python train.py --n_layer=10 --d_model=64 --n_head=2 --n_kv_head=2 --head_dim=32 --d_mlp=256 --vocab_size=2048 --activation="tanh_gelu" --norm="layernorm" --norm_place="pre" --norm_eps=1e-06 --positions="rope" --rope_base=4890.0 --rope_fraction=0.5 --qk_norm=false --attn_scale=0.177 --bias="none" --tie_embeddings=false --parallel_block=true --init="trunc" --init_std_qkv=0.0451 --init_std_o=0.0 --init_std_up=0.0451 --init_std_down=0.0 --optimizer="soap_variant" --lr=0.00655 --lr_mult_o=0.988 --lr_mult_up=0.663 --beta1=0.95 --beta2=0.98 --lr_head=0.0148 --grad_clip=1.0 --warmup_steps=200 --schedule="cos" --final_lr_fraction=0.1 --batch_tokens=[16384, 32768, 65536] --seq_len=1024 --doc_mask=true --train_tokens=158000000 --steps=4587 --dataset="wikipedia_en"
Each number is 128 + 24 x the weight over its row's rms, rounded and kept within 0 to 255. Layers, rows and columns count from 0. Numbers have three digits each. The size before them is the row's rms in percent of the matrix's.

# layer 5 MLP down (transposed), 256x64, rms 0.366, rows 75-181, columns 0-63
093:112147151096158109134127172152088143127091107139136151104108116115118153160114158117160111159096179168122116163112186142142160107145147101101094114133123122131136145080114142121133104113118114
168:134096108133082128105150108141150111117126123072155124121107161149114135128112169077146134153089113111137171129145146139093138158127137108152102111137091152149163157131166095135118129088108157
098:090133133135162127105114130168161106124145119154125112140111076138091183113133175152106105131125146109097122104159136149185117133109149139128137109140093161161101132170145084127125114137133139
090:102140118182156137112117100079120104109103132126157115118121121128111142132152072093098146136184135139120190102142096105168166133159114093111134150111111132138136139134109111155114139107141128
104:121172145111158111088128135166130136108133099153131131135129135113136106066126114133158157116144121077087120141123133116102129103139153129100156177085136158152143164112133120139120134061130142
093:160066157130112151115097106101164152133124128105165080097116106167103097141153132137138142116160112142131120137143148131144143127107113110108074139118076146110103174125129121104131131117171124
076:169105142123106112114135088138119129119108149158159111100132145109119209115118124142135132122058135101151120117123140122131159130146109086093143154133156124145123117098119156115081135084151127
082:115136145146136108132131115116124092171155093130125118125130140093085097083130110158175137112136138139115101170138159093151115140180128100090074141151104108134128107113157173110150123131135126
091:103132127114120130171174116104129163130129145097180061135145155104115135115151131161089101141135176125124133144123099175123134112119145099134140124120107114139076128137072122122144126144102126
113:168178125121115128113167110128105164131086128116137153087147133138113157133130078163155152112128120158133119135094122129151083136083084091169113145169141140101122127145167110123120136129127128
085:134108141131165143153130098065124134107115098061065131126103134101116117140140144135149111099069112162153128120098123122129098122119147146143138110116124166155126148116149113127145122134107082
083:125141100129135104118133130132124123119086149132131138053121150179136120082103136120112145117091101112139092160156102153151091188088152165134133139126174117123128142117150145140115127143135141
085:125144110098164113125148136138117141109147097128094124135118085078119136107161135135085116132199163095106105101097156118158108128141132115098116112132148084109114136075134121133155112143130152
080:137143120126164105146153146123142160153070120136124150124107081085128164144143129117107158107151114107148131118143104101115125128144147125143129125147136132100128178110102115085144155057103170
082:124146122141095160110148141097119126119139094171127166144103101146111111102094084129172140110164079157134107124110134154127119144144143093095155148128180127108134150138122114152155112087165138
124:142130122111117126135119089137151160126138204138171087124094101153117119070148109108146160126112165126136121125128118108100163130121099109116098149125130113106106089134114134164126133183130105
116:183131154138097151158130101091134126122120160143106140103126162169121140155160139144119131139093101154104093107119123145124158153111124139135138124142107155104149111133115157170076145115068096
119:134106096157123119124145077100153142095097118153133120123130138091146098127153152137145124117135175135099131136147145100105104160086152145144056157088140132167104140142127114116138127163122159
077:104164112151104129085144106089186141122114161105112139154117130152124171143164094097103112137139124096136104106120152114132132135107117128095136110123127133148133084177109113099108083122169113
092:121119099145056101111127117086119117185107124161110146100102150138090092140156142127148089136129112129160108140129141132106138118158145117139140082126132150142113125158161164106163115114091125
088:139109123081122093144113154104156139176144157161087176124127148155151148134084133147125140159120144096151103114185129131087133134139148115119119098110158098139126177141101158126132131131116130
104:106123123153146161156077105117158146104145172109119150119130063136135118108119089121145129119112130111134120133142079096096120122145160095123079148166164117150162145136093130141129102141153131
079:124133129124116119112118139100114142165103152121090155130107154165126154155108147156136129129192123134133071146173125102150160141109136188131130175115115108140088133104124117103161116117151151
106:127164152128122132140130126163126160131146132135112165112138141159151135169157157128111058143117179123086100124105093132148136160118111133101134108119102111115095115097187124134142112128093098
084:118167145166147081128113140148137120150126112148128089108156119102124122119127128146123162163170128117072134112143135146136163137125135113142130091136118126134182111084167140144159069089128138
084:083122125071114113130118127095106134123139114101130187148117158134141107068136113145077125162108108171120181139143118105147136120133156162078120115143093127110118128157147123122123128133115135
092:107143107164134126084136140120086135125103150110094137130115123115084133169120158142147131139173136178110130144100093129151130078084155123145128118124161101114139068140099159131110113106121116
084:151159134105098137139161145148128141113117173120103150163104131093123136133119094111127167164129130123102144141124125099151118063147121133162098111122144192129178141112119099098152117153121104
081:135107108144116078134122127121171122122135078145176141161176127109128137121111094171095114137092187110109128127146149122190139119151134113117128138121121143100115154132118109146124146142104084
110:142164125109150104113096140116132085134151120094147120133159123065163119121109154134107129121203149123154128131144137097093129116138143082151125098113155125114150144131126161119134075156105130
114:126110142166116214126148131080122158109099125109123110143080096104107154114122116135127131115121106107162127122140152115152148128162162128088120135128178141120126128124089153085127106152121125
082:131126109106121178152149143108143120129153132160128123141134156183160108167125145121143180135165112154132163080129114145135148105099161128121143111162131079132124126155118155093170155156132120
074:156102155144132146178151123119128109127135137128139119132128134113153154117157098098143167158143128133138078100149154163078143124123143156096114149164084170152159110100141118147114109163116087
091:108105115102156125141109123136139094121114114130103159113186142099151148148102091130120132160185136117117123076141084138138134148076101118117158098174119123136093124098119124135131172115128116
112:153136099132144062094122102134130082134102096128127094140134110126178153167154121160120147123123081084105088112116152114117081126117169128142137102111148118142133119104158115116144135154114127
093:145149136131118146112086125169120096161141161100115156172153130177114092085099133101104093128107144127140137148172157115144130155180097133107109140148159146136139149115150155149111118117154132
135:097115103071118141127153160139095108096143123135142068143155116118176115095127093143157123147116141116153135117104140099140139139110121105108115149133123144114117135076078177134163122157110140
086:139121141132132140129154152136137171114112114160154183115073153153117118137102134116126115135162141113168133126137133104116144073141137070136151099147113130078141100123144154141165154162108098
111:131080135077156105112134085127113133143141143137118136135132158098184147113089153111124135157102152097140099075136118122137169141127130083128128141089161118134143124133120176124145127162157108
096:096159154098096187162094106119133134083132134108104111134101117129123156105137137113119108110129164157138124117117181115111126111156140151151094134091111115118124121177140154122184137115157114
085:156143096161118101159163156139114118188122119137122132139164124136138106119159146154097135112152112109160145153148083100113154119122132093145102106118125098123078112133094168137154087103152119
109:129132097101118125145107121110109122136121149101147126110112183125150122142089063148139124095139115123123160125105134101091184151121125130130141151129104174142088121159126111098106141193123118
119:122146134128121182138135108159141098132109138105099139125144139140143147109104156115155161108125109084139166143124119139093140151154156166145135156136121096192142126083166152131158156088132155
095:123107124121137108087108144157117120088088092115146159160116114117159128118162175093108118093155138087072145118113129144130152143142117130106095102107094155124134170168128142138153146126133154
084:118164123119157134136126140193114184109147152099109146112129133143108111111130102103104085160143165182124103137124089088131081110101110112132127115121103102106125117126117154123114147161134102
081:152152118091119070158094142120099148153107078153129135139120133134103133133143129138160201163134135172107114124133117148111090140107153154139145127143100108129171134158099120130143100120148110
111:090125129146094196149105137122133103138169130112104143126092146135077109104158159124114109152112153145106121113099110156120172148096159133160094149095121112136115144129137139151138111102167146
128:116135160154119161155104094124164174096159173112120131113119148141107116138132130119109129165125111145122102108137182109102170166111149105131115165131096111090162114141108106129081138158118126
098:115072131143119124122102153121091122157104149125152149085159110152097134161137106123118072149132126138138155140129156151142130168076135178127128117136112155174144127129123118118088148114117084
083:177094141142104145139143110141133103112090113115134121117122084145132114120062166120092105130109127114121187151104159156103096126137113155141146127125116176121130140147107104174110133129120092
080:177103153154146123099140128145165110125103138148110136135181105155155112112147106123110144112141068149110126092138099134147171115168118087156122128124136113153156099166104142135085122125125154
106:133109158101132154159111151125136108143154117123108096187138124083134132126152152143091114159158145153144092157103094091162099116105103144139104090128121133139095114125154177139100095139131122
081:103156087120149093164139119094145115148134138129097135121120122120159150153144166145120111131100112116174154110130099123148185096115165125123141128124123079085150128108087104112138091119091147
130:128142150111130117118151073161191104135129123181170125126102109130126125159122139121094163148103123139104129131113112109144179149147064090167127123134100153113136122139130137098121126102143132
134:133136130099121138140122105155126145111121101159181137130142133107140125127162131103081104103108145108143117151148177128144121087169112121145130097114195165142061138153135129129128112141111098
156:130126150120116108130146116097135142097131105152172104106066098096153103132095140137116176121097116121157139116103150137121155115172128171126182125166108148126103138148097103130138150106118097
100:121111103109162134157097140165116126134114143127148150126125151131165105154086119099137115119203099166136145162146157147094121158102114095133172120155127072110110128127127142162121137132115117
092:192145179147138105106166117133148109069117138156175082171088130079118119100159114132124123117108125136117156152134111135137125089111105124141135109161137140115103139132153121110135134111121141
105:108152132127154080142136127123077082114088107132103123130133153116128130124096143134102102107190134076122110080151130130119145104100140151118127112125141132124168136097079123170136119160146118
101:139118127139127119159132140064128154123108131141134142127170132200172077129115112179117119146143138104165148103122140109148134147106155134116138113101127111159102095168119135078137113122132133
092:092147126119142111136123143119113121135140091151142163106152173123097139150095086123124157154120152165091130138095135142080151114127148141141167113130116065152094107137155090137124173120111128
107:112105160156099136126158120116112144136153129130118135150120158080152137162128145127124156091086131110104076156116103116126149102142150191141139142128149084117112168132154124170106148092135148
108:152123136135117123117127128136129138144130115127116119084131098163139172106123142150142144140120162120152138102112120169107093180124135177118107120134063118112159158109073137095090119090095142
124:118119162133145140128133170140118074071156113165130144088122111088113147097141136141137132080145129104126122123077140132114106135145155154116142125146095138134162143062136123116109085125137140
091:187109125109095082123148102142144151137114084153083144132115094085153152120120147114138143178161139112147115119119147122124136151149154125119101115080125136117104141139112126073114140115173129
089:130117128127097127119121167172094148126120107124136158131122122131159122142105134131114117088142139096091122153109151117151099148135155127091119135109150142068115063141123129101194092130090132
101:137117131151160118148103127105111123144142121134118131143165111155147116109127096137113097143166148141046160132141134119114158137136082141099117083106112119129085126119119121131183137119163179
185:102087135163144120122137133157157109098145159128104121129175139133140103163130134117100141147142127126093122131118092124181192146139104119127140121139095135111142129073082099129122112128087092
088:123147166121153091160139142125088116096114110121134105173122106113100120113136129160140127125094188112094134082173117144136145071140128142117125101133121131145150082146116171144130121136130167
115:125118148126171104113117163105125101113101111128105186095153150107124151182111151135089149142125093119142091133169109167156148111133163142121138109169118141155164154094114139107130141125112128
080:136141101060078145112133148129135174160132164096138170134107164149073106139125139150159088129148146167117095111143097122112101132112105137137136095126140138114133136139126165120125141154146121
076:179137092100144097161114157119123110147123088123121127129128131174095126131160123167112127127103115120096084112136110150149111110133063148147117120127167096161102103135113166084151127133127129
092:125148113107150131102089136110145131147127112157125095170133163185123131151117145116126133141109161136123111114128140090148127090098099144130129080111174050120122110120144126108160116162132104
079:130124160133127180087128142131179128141095132142127124184124141134167117103102137122140168109166139132122111142087117099159127088143121079090133149132114117102169135125144116145095162136158118
145:131147151116097145124176150164134117147158106091134170119148116130159114109147174086107131147114106137112178138115112097099170124150100150124141115096140155132142095097124082142120119109154156
119:126112116131131125111184091153103118142166168099133187109133112116171109103142127131136109170120154117123089132154127132151077138147124138144151105107093116145144102142110108104152081108131103
076:125137140090138134066115108204143096100104115119137145160123123130133147120081089087124141155095117110113129121113122112125171136144116183122086120118113132100114138128116157130122131103163122
106:154131126103136074148130146166160145147110092128124158157117146128112132072146122141121126123149154109133106136161113106117086139155144186127100106118098125130129185139131162123126147075136153
097:093157087058169121148124175141126162104156173145145113082146135129172095142106100157126130146125134114132123157117125093157126113106099085150141142134130116163126108126132117121147122122138135
129:126120099117111144094102145102134137117150099135099095121144115117111136110105135136137126104167073105152090128104099147116105105083091084142129103176104112123101162131080108137117147107154101
077:060148165125135139117126168132127125120132179125107182122172155115126137127126121120096103128153141123111103097140134083125058164149133127149141116136107120124146136120126182125132091138129128
127:106094143144124147116146162125103149124132153109179112141138138094111136142136129148155128086126110114112122137110111200125120169090144158108139131143126132116153163158102114133139104144050127
111:140136115125087151151154119095142089151123115139168134118144078145154115156119179123160117116180139124141129184131100144097147139106135122131150137119152147143124078143115126130072143088123115
087:121158096139151078148120162142113093110145142125120084187118144101120100119122120121152136122173142122107102087113113119103129130110156074122112092142129147134138146105153151082125137095133168
085:104168126112147181116138087162126180124144158137117130163133130131112130114113090148148105137111132150124117135157123152132117141110128144087156117140153205122128122124173144111128155086137092
081:181160095119062146108109115135116094185129117151136113148143132128119067126118151131124132101198112141131152096133147120097130130141128147126115119118117073137118137095118154133133133145117125
080:116109186112128081153154149152123145146150102104131195115133084149127143123115142164102139154155126128096137155142116122131162100131150095140127084169123153141138120133143127115146152104081129
093:130135143125130106092162107160093109116128103129103141137142133148127148180129115116137140085178154120142107097124147127160120137096184112150095161146114101146128183128123152145076132124096122
089:116105145111143078128104108134119123151134104089126124128122112103130120091154100144152102197104149120133092118142072133126082157170118079131145113132125118167119108122106135144142111132142171
113:154142122151163121186096129144198144100144161163167123135088135101119143140129139119110119096087092127131106143155156102127137118125134143143145129075132162095138114118112110119099143112147144
093:160094122171091103106132168108100122137141130164104121150164104171169122147118149116131112108125126098136101134111139100121119143125138099087162108120129082077157145145132128139161122106081128
100:130119101142138102133128154127167125128125118128184113094137155126131179144104109127140159152207136126134135089077108101114122089134139118128111085119136103114158127133101139104109155095110109
083:163139163105098126130110129111104172121080121123106121120112138111137127161107131158116112146074116111096138118098114114133097177187108149137152137188145142124106125156148090153142121144128133
113:116107133091104115117140160154115154069118196123149113101102175112127115166092117113139146139115127145125095161185157151126103119132125091144120099130105130130136139133092127134133131098107101
087:159099089085143147124122130082175163174104110152101151152111143146120127125103161127124111121134087125121105103136109114136095129119125147101146113094097111075103124154120134102139157136141082
083:110100116149140115126151145121115084138124111127059154186136063124129124099125176097143137135110126155125135112102120119118144147132096137151142125114153118132140188124162134101096132143095146
088:167191115123113144139122166136149140126138165123096132145127127167147145148096128160155175131136154130143109135113179102144081120143142135078138115177125121116115149138098138084115141144139106
113:101159133133105126106124151117140112127130085096145151126111118124120183160098132107132127118102150158144079111119163081111102149142146135123167144166160164096075159173131118131125145136134128
085:135121138125129130108154152090129121153113129145154141119115122170185161126133147122170151129107073087106148130127121111102143105104116075084148115149105130091117092114146131102124121186135132
084:101164106073107129121114136130138115122126128140128105111122189163096102117129108108102130134175052137140112154147140107124141097088118151149120088092131125106130117124156163137126150121098144
089:153108131119106117142092098125149173124126123134135112123141179150161129134112127134128122151112145125118083139105118110125112113142151192106148154084166136131183138116129116147153098154123060
102:121161156136143132139085092071144135116126125133102083145119094136144123094116188135135119104118126110117151133160146097126125085155136178122115099137135126156101092142127116097130089103106161
093:128146125121165154115131147128110117134110157125138096112126125128137118183105184117165140116173130101147147129108162134101118106121109069117174112151172154101125091137150152155087111145129116
074:157112130127090152133151110125076113100127165181144134106108122134115116080137124145128140130106130106141093137160145080086081141079146110145128146134097149138155157130120167109150121144109105
079:141136164133104145129135105151165140106166132109126123099132140114158143163116087105114112091139131130097106136113092145131150113172121148126146088104122149171129121142078097097178120136153179
083:171142084150145124111146093177147129136144119106127121123110119067120155151112077140104121126149121117103089114140173118138121142149143132154097111127090119133141127086132129097130174091154107
099:139114127123153119114084119152089137155132116142119125094111175152126155162105150102168137164115063130131105163110119183114133177140135159150095124120125117127111113113146123090099111152120127
# layer 5 MLP up, 256x64, rms 0.228, rows 76-182, columns 0-63
104:174135145120074124124110099106129113122145162127141104133116126152110096060130144086149124195121152120125155148101142123105093127154125124145108122089114126129161159148139096147114144109095138
103:123139085142118119131127120111081105144139159118132171141171133151127156145117121128092156113115164141145135131108103130122131075111213105140135176142120137149141091135113127131120133135139181
094:117139122112083148112152106168134124082127144124118176172149138148138107114105143131112129099134123134133086158183136111094142142097088157125119146134085101172118149140102115158119136117166150
103:122103121139123075125136158101095112108099116167122086146120106110149163138136108147160087143122140158146120138157133183129131098177085119169137151113139116173105138138153146135099135135111142
100:100143111147153109135098126119098130128161121151100180120166109115166112112135107113128158087133158117132151168125107134179088117119066116118160157124124125162099116089099157139136118140135131
101:097139088090140141138170157112139109161151114100146117165133112155138069113154123126109143121190127145094142119144124151144138135115146170143101139116117155125145137126130103148182123180116117
091:156129126138117161137091113130136151130103125144186145122140131168113150129097146121129126138109122112162131121153140152121140166088092193156134114104163121172123093134135104145145103114146068
094:133099111106128123107106183137115105130112098151091179100158078139170134128125122100162122113115083136153133100111116088178126155143124155142125170098130133106101143140151107139132134109138115
097:142099081131109103101106143132126155129134135156118106144154127119113101142121099082126123170144101118143087118123146158140128133126108167129111174152136117184160129060131112137173113123095129
094:148129109129106114098105126195127113152141138170202099117152105128145136148147124078151131151153110118136135148138152106119136101128117124136113121135140119099141148153095100106090169127167161
094:151140109103139122119146082128131123142122104094119111160141145062147137152145080120133139113152152157143133126129135137112160094132088103113153093116071159149160140105094111130073132127139118
110:113159114175100114096138110157132148143104149097139114142115169128154136170081156114123154098102086127156108151165117127112118163120155126121158139103138159179147144120144094102103121101119117
093:121116159118068164087103128118138095149166147103113119113137192157127090117104137147133110154135113153125129120104141163168134168130126138109105103124144136109150131149125147121074113133173115
080:121116114111152172084140155130141152143124161084104113130168144160101135164174164123117132119114163126164120103137160139140145134099132140156125071138076119130155128122139112131111158127122083
111:163099101126120103096079150111135100080129105121128097100144137134113145136156139105142106157109108114108132129130170145125173102171105151139149105132165147127094101149113092117068136113135116
101:162106133154071130156137139101136159105141086141150107136104149128129144133141088142126148130143127130088110096131128168112151171140112147096148108143141210151122162114138091148136134120140129
108:107153148100110152105164073115111204116117119102080171144121130126125122130127135114154133099108101101100113121122121137121131128103118149134143113104100157140127137116107064139146115115101172
100:147073115103148108148124125150076120142133122164148105090144097104137086113134154169140148073136125108130151107121125109142103103175122121173111150156128134107110136083128140155154119117103123
089:095126107124168100113155155178134136124116126093168141132131132144174162126110100106116166125097114117118117163125117148146152094160110100146164131111127116114109132131146084061093112131142148
097:110151100123101137120146072137117072095143132100166104119088079098138150106133147123104105098112112118113134110119104129148096122101135109139140121131128109122137098067171101127095116128159144
099:118129154101111123161146164124158135139111112157108114145115129134160119129139100137143107154141115125091168122119145134181116116159147176155111147065093142113106180122126115157147090110093117
074:157101149147147110110128082145145108097152181114107140139093151144087121126165127103128140160114130150148118146115069154108150109092126136108131112157107109160130103176095144141146132112166121
113:134139120126143167143075078161150153154153122088132193126162158092123139151159086107124118147093138141141135108094098123123165108148132149108149102152104133129137129155113121128100150140122114
099:121116081094151126145199133107088110135143147163149108116123116109124127141151153122161122093112106140141183164139130129111092102165159103136120140107107101142111124164129105151105152140093117
109:135147106145168135112153152163145117164132144139111081111132066111149151173109118113157117108150147103132099116116154138142097118166098130178113156131166123150134094114165116102138125141111153
092:115167106120160112140138094165132125139134143136122128102157108133146151144098113145146133062113127067135125097128120138118115164095107102124123141146105134132076172075099130127099164124132109
097:074105106122164139134119169108129141139129094133131159065125109152112139121144116168134095098124132127182111119130124130101136134118089116142121156132155117141076153115130119130094172075122138
087:119129167125134131092125089147149164115108165112149133104141188148139111117156107119125120094138115100117095144140103156101078160109135090127105107157137146186140113144146130127108169131162134
111:106115123162138089124142143138168113156177142120113116150108125104104117100125109173087128158160134115131117073123124096135150154121090133126127146075108141161136144118184107113095127126159137
093:160098129147131127163141163133153157107121137109114109151123166146130148097170105176114133122105119082097091118162101168130138143111128104109121113149124142136137112166135109146127150176098183
083:182125125170127097103087114125164149100135100129084135147109090105117179085132123162102084131109122099119092135124144148122121137161111116142116143122118135147152115142074150116113117141155109
125:115166142126150103078135127143154151136131146130136135134168137148131118148117168149106094108141148135151170165107119110165139144157109079173146113092178093130118142151129121123144132099147175
101:149128111169090135104156164099130162125159160141128102120083119119136108107125140123126119098108141168115135150117153141104091127154102138102077117098137142155110113197108127157118116133087114
109:126144172116090136085141119156156127147119144136141146154142128158133132152093087153133154167077127113136114133101089116132060127095098127150120107146105128105123128129118109100103140086160153
089:112107126157179113125176159101122132108136168157116086110120133110118147118192131185141113098148129137118122123107096137157121103127147120130144143145092087129147137072142100136148130147153132
085:112139151089092132112145120116129115134110137131113132135121072117160114087132073094130128116121098142107166080115097132142139157102150175111105156094134161122146162129101143149133138105079123
082:131162110076115114192129157075128109130117112145102155130128140132133150125160134140143169115110098126156132105128109152125130152058121117102130128152097140119159120144129106075107109139098138
105:122127124060128138119151119135125095128123161113112172138159173145117152139137163177121144128076123101136092150173095114157076153119129125107146149148125130129146155135169106128136136131133153
119:124115105149147102103148138088105124168153166157145153140132137122088112098164101138104127132179113149089127125137092131133084172093100088107121127165139145121114138119128114153109094111098148
105:114127097132116111101096140120145125075127122108117111130122101079096143111126137125157158131154141145100142076135194105125132144136129146091120164116122117142188177146139101108144135130156145
106:141115139142115125139103144117127124126129155136151141073143149145101161147100112138171125111091156149148166143096129134093117113123114139125192100137118168191086119135130111104101135135152166
097:141167138151153151098106080142145102135131129124145143130138161108135133094150136135109140093093099083122120152135116150136099079133140156154165132127103131131157159078098090125157088120139096
112:133087111133137144155157151161160123175120184138135086145134123141108099120129089094119116110117132138142094114132101106114104099156127123121124151113150143130122085115111121119053159121151091
092:149161135147074137106118133111155104117101141122123094143127131106146136113106152119090133172103122083134112128102143127130136118119126160169138108113152134107197137154150113072146078135101128
087:102130126190128115130151157167163117101116149108110104140119115156139097126121094156128087101122163074133105122115102136191156154112089085117145103133131125094114108112132125155130116120125126
102:107104142113121135123135096134134139109147148127136150109109112071142166140120153112191070159092112107118156108132136145123188143152119133136170116132163118085121168136138130160120125112127150
099:114132118104138128130118111111143146136128143075106112132143156156103111114177106127136153149140150143125074100158110142114116150072131143124115160138070110161193130139140122097122123125139172
112:122156069160144129113155147141143083147140158099100119132157154122157165176128129119104126100076122104137131069114121145092136127097132130124166120101129116132138095100144128091120121099142125
094:081146114123150098123087129117114142139161126134084123105136173121127131115159119131111141103128115105151083114123101115161125140169111097100108093137104082129085081120156150087139113122146156
093:095127148097102121090115138093112136147141125168153151113122146101101151109156165129126132132103140097158182140079135135128126173069118135107144106110161118115119162110151123080155118115117129
106:118139146094167148135120136126131131147131168131143197134123164108112144122169126110102128143112158141118118132129091141158128155140159182117125172127128136172107111152103144144106161153183111
113:143104151127122169102126154138128123114123155152159103135153136173125074110156118125149132125168130152109130132140161153122084148150089143139121111149141127147106155140207137189135128139123134
099:126133159130113083098103071155154123133122152119120124180097142127112164134122108114117135144099131122137156094102145166146163133155084108129122125114138114097115112142135147165111093119186163
111:164101141093096129141082148138143149113163141155168124121132129147094129098139118130112101128113118090102141171108114123179123129131094158151136099114089136091122142138077147151132084126096122
112:119116134094124161176131122084146176099137113141128115122114135101152144125158135103206142145139120118127152133101102156113169102111147140099128147163115147154094122105108087149095124142127110
102:103095135144074123051147127120115128125144132137079114128138154085072113099152154101133151132162142091125131095111094104145147152116141143123101141126127148129165137107141120105108116128106151
096:064144129144188173156136146140128126191148159104076164134141121140126129121100111111144139117127154126128103131141128134122094178105134156133147157134130125110162114093134136123118084113123121
111:143128155120070139156072101161178135115132141131134153111129129108104112128106123153094161153113115135145155129061113144151117112122093150117112132152152131111112117106134119144137111169152181
093:078077145135110140149112110149132131126163111124120149116111105139117127156152123094133120157136126153156080152130209165128131115134127174121122138113124133164144144127103101165138141153142083
100:150133095138119092107132134116151123107159150112123112135123092127146151125157137110127078088158117087135088113148116126126109182166109108117123098113144123110097185172097128141103094111102142
104:104110165106155106136135163159095119116074168116141102157132123175100154156113093107126110131083133107164151119116151136094077109118116112122130137161120170144098120158122134142108125112120140
103:150148135149112102072157130171112153078128138103154101157156131111121111098108120124160122139136132118135138112100139119106113117147111087143139150149099131117118150148117091132091191086085125
092:098103130121154150159105114145125083080142164125115136111106145099115155133181139155137135102099143110143107145117132143119109126092129149119136141143141114150177102086105140096152126195159139
090:091113139129114163135066155134095092110143158110121136107141147131095139123126100124097112080131105127127149137159148138120100125080099129109141119169081114151097094113114134177143110150107134
101:144127115131166122098159099100209128128118137127106086138156123115117095118162152138159122179145121119148165108106129120116141096134103115111135141141117125164137158116145109126088187119133116
093:116121111141108139135166114122096149085142065124171123095102119134141148118155128073119117082108123111118119116138151166129139107130141134160122112138120151063135094138085087119103113138126117
118:134113120126116112124124133061163093118139122094122098188171132079154114109129134133141134144115134148100134121117090125155164114132099138103126112112102160101140125112108124149107113119076077
101:133126105143115119103112117102151126159152155148094139080127125133130098117169135132126102129168035146122124161122159111151079159128138123139116127128134125143115164126182103107134134121098139
112:103149100124102102129092137123144118120137117100134129136170092068133142168115113151145138168111101144133164116155114135152128182088111139111168132128180132139174111097111106118147118129143104
083:108107113178129141147107140088125134119128084156168103136124123133195186106121155106117125108127102109140145128094117095098103121158128141114147142128133130153119078138080111118089116120115124
092:131120165121094170099147119147140159116138128128095138094148158092146091168115119084130086109137112125093158133126119091134158142156181125150117133132104166106135157135108106133122121106098087
092:110148142134154117137166109119102119097166157072100114095127118112107098111157119111153115103143125125119157147116129143128073134130127093156117182132118093095133111120093152183116122159106141
081:148117120132151110150135111139110107144128103095125136098118106109148136121111144143156082101062138149143150111153125143142097139128144141169114093113146132155103071126150170132112085111069125
102:147093179076103138138130122137105132098135132112115158140142112152129125150128104118105156140108162097064139107104102134142156139163119173142142137130110140095124129149069096139142133118172134
109:087129181136133119125135088117150106159150175097087150176123134116113150155104088157136115164123122134108121137152136151108090175095120136116126121135097125153160141107149122127085112145150143
101:124132098123129100160133138057151147144152130142111110057137110134131114093162153180138131093199144179116122138143150144122136131130120109111157123132133135140140132110142103118129109141106139
121:088121113134126148120135112145117144139119184083090137139150161155121153123128122169146118124143173111099115162170099170163111140125102112119135126107123090157153130108163118108097107172128150
096:138091143149186157099138144159099121119108140127138164129168152134082172095145140134099080116131145158123134148111116163119129170146122134112149139154124129106137102123128156168102091150147155
111:151092165154097124135114127091161135129138146135141127116177153145125107137120134066152158101138115099129121132116093135117148146128091137159138096131090138172126149159105082109139178131150109
103:155098131148122126169121137133116181143137109096174105133161126173134108127118116146139134105123116177146124144120077153161183085135125110138088108140151139141120085124090126149105140134105128
107:115117100170118169131151093147098135095129127115133146138128130133156124116174089142127111111116165159092096126120116150081148117099115117107127091115060134096141111127155120148134081156127107
107:132118079124072148160103118094130129138136148122145077156136090171156165171134143134134148096116101078129112130103150157124099119133082124135104126098135139118126117175135114113111133132137155
090:140111095144109162145162109121163140152145143134115145126128128125098186144121131135066154096109118126134110152110120163165136143140119154084161125125137171108116113131090129153172134158136081
105:115101139107095099106105117140126094097141081090121133086127151121166112123137124091104112112146159103110141135108144131133171115130094113179064129104105096118109112157097107141136115147148136
094:080090150148139117143181087113129125158085120091135137138129147145096155179129135124120125099120129129147088123153118144134149139125111096149145130160148160131113141098113096138059137142153141
094:119104130108105125142123101160133121137094128141126116138131139153137126167097162104132144096127172100183101097131168116133084153140076172124142147137101143116109092109135110140134098154089092
104:104124090178093153092129179109163111110118155129173120112138142107091133106122147107120097140132111123151124173138142158132135138186119159130094081092129098122153099116136128122119129115126109
089:119105132131148166145159111151163096102115146146102114119146139111108102124098147122085103061119123124134125143157183133159103103123163152127112154129115134088130149086108092098148104118145115
114:138117152114117111197124151129157128132155147129128163173153093102121108119093124140143125121100100151115113115112138107142122154118119166115166158153097165164128134157142136163098143094181124
099:108102117077159133120120129081119163143171116122150143098134099078132130107104131130135121138128121149133162094141130118160167100147110179164160133134105119154160100134112113106120083101159120
114:110160175122099133122131142107114178148126126126101154161159171145133143100145133136154122109128133200095136159104099105162138179121101156128138125117109111131151144154088101134142140139132099
098:079107114132124104126131130094138082095161109119147150118165095143142109099115125118114135119145139137135108168182124159121139132089141153120096107075117124151170113088137164098152139137099115
103:146132136146133174127123137142131084140111158091162125093112156114104166103167125099096119094110121131142060129128145145147149132171148187101152121120110108148113122123115100153114139142131157
097:095138130135103092141111105140047099098151118097122112133132089153139105149128118164122132159144114103160121124111137110095147064120102117153130093114114143142126162119113116142096128089111139
100:181132135128109123153123103160166131108097096143152136134185133134137115123145109131092134114121152156130123078159154130143157116125132148089129131118092134149155078195122110125168126137136111
099:130086135126077103122093084112138144142110088146165136130131112107116119082132169104094074105113106120092140096093087155108137111127104139153106145083148115118128148131140116141143121114120151
094:137117118117151149146161129153133111130111177168133098137160181116196141133140101141128091127108151103077147085118113147138090147099112125127135167147140123118129150090137140132105131142149100
094:145162158096126106129098113109163117098158161137112091112178122110094107126135087118082097127172157137116122101143159089146108108141121133140093131136142108121154153134101150174140120134104107
096:082122131155145148131103116126108087137151140106106128149158095111158106170117114132137127113094176140128142148181138149124115131154127140089148126137123085145108098118063125183122151131147139
094:096092068134147122092119135128128084144137134120152103157134083128142098123146136090099113128133160157116148123104113154171133150101107078152088127159144114120097092141148123113103142137095132
095:106141151138152111103146099155091089112100182096091124151143141151161158138146135160142098116101086148121108129135142159094137112135140141121124129109119126136129086131128162136103093146184168
097:131127122137115122100114105120103161096180132102112164129134129135115114098116103167116141112118096102110106123139094150146106124115161179105097108133094081160155186119102120106114105118164137
110:112137136131144116103095169159158119144136116092107106133148156150127101130146127098092113125158147151135170114124128171173179117194104137122123086099161095119118110131152121161122138129135145
116:123096100139132120137113159116129130141120117180125124159147097120104102084153142164129151170142118132148133111156180112150114168109144116127117150134125119114119149129200163178098131102113112
081:105129160102107129141099143113091144087114137160127098129134111186122132097163197126120125092114141104121177129123089128140109090116126142091109115111156106143098142155111144138102103131110142
097:144099152134065149168134138107162094132124103123098098136145093120116139104117131118157134148159137119145150101137158120144123131114077152130117092120156201102124141135120117172105128113099140
097:127084145144103131148138112103068139078114150150117144132139149165141142093118071087127103115138077096126129142131141092084105134112097124145088152156126116134139107134118165123118138130107122